{
  "activation": "gelu",
  "rope_fraction": 0.25,
  "parallel_block": true,
  "init_std_qkv": 0.0806,
  "lr": 0.00322,
  "final_lr_fraction": 0.0
}
Each number is 50 + 15 x the weight over its row's rms, rounded and kept within 0 to 99. Layers, rows and columns count from 0. The size before them is the row's rms in percent of the matrix's.

# layer 3 MLP up, 128x64, rms 0.115, rows 118-127, columns 0-63
103:47 58 41 33 46 78 16 41 44 74 43 23 50 36 62 36 45 39 58 57 70 81 67 37 46 65 40 67 37 52 52 85 78 41 62 41 53 53 55 58 57 42 40 56 31 55 49 22 31 39 42 73 51 31 47 69 19 61 58 44 50 48 50 38
083:44 27 51 34 54 70 63 51 50 65 51 44 35 26 44 36 64 73 96 44 36 66 38 45 57 46 72 37 47 53 31 40 59 62 47 18 82 31 36 54 33 53 35 64 57 34 46 58 44 43 63 55 50 69 48 44 51 31 62 66 49 91 51 59
108:56 22 62 15 53 68 42 59 66 34 73 66 37 57 73 60 51 58 61 70 49 77 66 30 49 51 69 49 61 38 37 44 53 58 49 20 82 43 29 52 59 73 68 33 33 65 43 23 51 55 43 70 49 41 58 59 47 44 36 56 32 34 51 33
096:50 59 35 40 41 53 43 64 58 50 69 27 36 41 56 32 49 27 82 33 64 59 48 60 51 42 54 51 56 85 47 39 75 77 26 42 44 52 81 48 43 62 33 60 32 42 43 48 48 67 67 55 20 52 71 52 31 26 46 26 23 57 52 48
111:44 19 51 61 48 56 27 43 74 55 68 35 56 45 61 61 32 60 64 83 56 61 46 45 57 51 76 72 35 54 59 45 61 59 44 55 57 43 31 64 56 56 50 55 35 20 51 20 57 83 49 49 37 72 45 49 60 39 51 08 25 50 66 49
091:40 35 47 38 71 59 50 44 40 61 55 35 53 51 73 54 67 27 60 37 64 30 58 67 53 64 78 86 64 56 27 29 34 59 69 48 33 48 39 27 47 65 60 85 56 53 50 52 66 27 53 78 49 49 69 33 34 64 60 39 53 64 47 29
101:42 51 50 66 59 71 67 32 47 59 37 55 43 90 70 53 45 37 50 44 73 44 46 38 42 58 54 23 41 50 69 38 48 72 30 36 59 64 18 41 36 53 61 45 61 55 60 32 85 65 21 59 57 53 29 49 32 36 63 69 30 54 31 43
104:46 49 45 43 62 61 65 30 41 58 71 45 73 63 63 57 27 32 78 60 36 68 58 47 49 43 75 24 48 57 58 66 68 36 71 62 50 57 63 44 62 12 50 30 23 55 66 44 53 41 19 63 65 50 34 46 51 49 23 71 37 45 32 50
097:59 62 45 35 43 67 65 62 49 36 45 54 71 76 47 17 72 45 70 45 36 66 35 58 57 63 41 21 53 37 36 44 51 27 36 30 34 49 15 49 43 60 64 18 39 66 58 33 74 41 29 37 54 27 35 54 61 48 53 45 59 54 63 67
088:58 80 41 58 54 61 41 81 31 69 43 54 54 47 44 55 51 86 45 13 57 48 58 48 30 52 75 33 36 57 24 54 44 54 52 64 34 43 53 29 29 55 69 68 26 38 74 44 26 53 29 61 50 55 51 59 56 42 78 33 50 50 38 60
# layer 3 MLP down (transposed), 128x64, rms 0.0608, rows 118-127, columns 0-63
095:51 46 80 47 48 27 67 35 47 46 43 79 42 53 45 66 62 37 40 53 38 20 53 68 34 37 54 30 24 35 52 54 44 62 42 19 64 40 76 30 65 43 43 45 57 43 50 68 44 46 68 33 79 51 66 55 72 40 46 49 74 69 73 30
086:65 53 64 63 28 37 61 54 34 78 53 23 68 54 53 43 43 54 19 32 60 56 55 53 46 61 40 61 54 66 51 30 55 31 33 94 55 68 45 68 62 52 53 36 51 30 79 60 40 61 63 56 45 37 55 44 49 47 39 08 55 46 28 60
091:66 50 47 32 44 45 20 13 49 39 42 46 25 46 58 73 76 54 61 57 27 44 51 50 66 64 60 50 58 66 70 39 63 39 43 33 58 38 49 39 45 55 57 80 23 62 54 54 33 58 39 69 39 38 48 22 77 57 52 65 37 77 64 36
091:24 45 41 82 49 79 46 67 55 64 32 72 39 31 43 40 58 60 51 61 39 64 50 47 33 44 52 43 52 16 51 44 24 13 59 52 42 66 23 56 25 34 68 70 50 53 60 49 40 48 42 60 64 48 46 77 59 63 42 83 47 53 56 52
102:34 30 48 39 72 48 69 40 58 72 48 17 48 27 40 63 38 27 63 61 40 23 50 55 52 54 45 59 65 29 63 59 51 19 48 51 49 60 47 57 51 48 59 37 72 59 70 76 60 78 87 48 41 32 60 51 37 33 45 34 64 32 60 64
106:47 47 66 46 12 37 66 41 41 45 53 48 63 37 50 48 24 39 48 50 63 54 50 39 78 57 27 46 66 68 65 54 46 45 37 41 71 39 81 67 49 61 44 60 34 44 69 48 19 55 85 23 36 53 36 63 61 43 41 58 45 67 28 76
103:74 59 58 48 51 53 40 47 72 68 48 34 34 13 65 41 59 39 30 19 40 64 51 28 69 49 25 56 38 59 51 60 64 58 58 58 39 79 46 32 45 59 38 52 79 51 51 49 43 30 66 71 32 45 77 39 32 57 44 30 60 64 67 69
097:62 77 57 27 41 64 27 42 13 15 58 46 61 46 55 40 44 67 53 52 89 37 30 54 57 50 39 39 63 56 39 29 51 62 80 48 46 37 73 33 45 59 58 36 60 39 47 62 51 36 55 57 63 39 46 61 44 56 66 19 79 56 49 45
093:46 52 36 36 62 31 63 46 12 45 42 47 49 31 61 41 72 44 41 63 43 15 45 53 50 37 33 59 74 56 37 48 77 83 23 51 47 55 79 55 59 49 53 76 56 53 54 65 41 54 35 47 66 56 13 44 54 44 53 36 69 70 63 40
092:23 44 60 57 69 45 60 34 86 64 31 50 55 48 45 39 79 57 47 69 49 51 40 40 31 82 40 69 29 45 42 24 37 28 10 58 50 72 52 55 52 39 40 53 74 59 68 49 51 43 52 44 69 59 64 38 48 70 48 52 33 42 51 26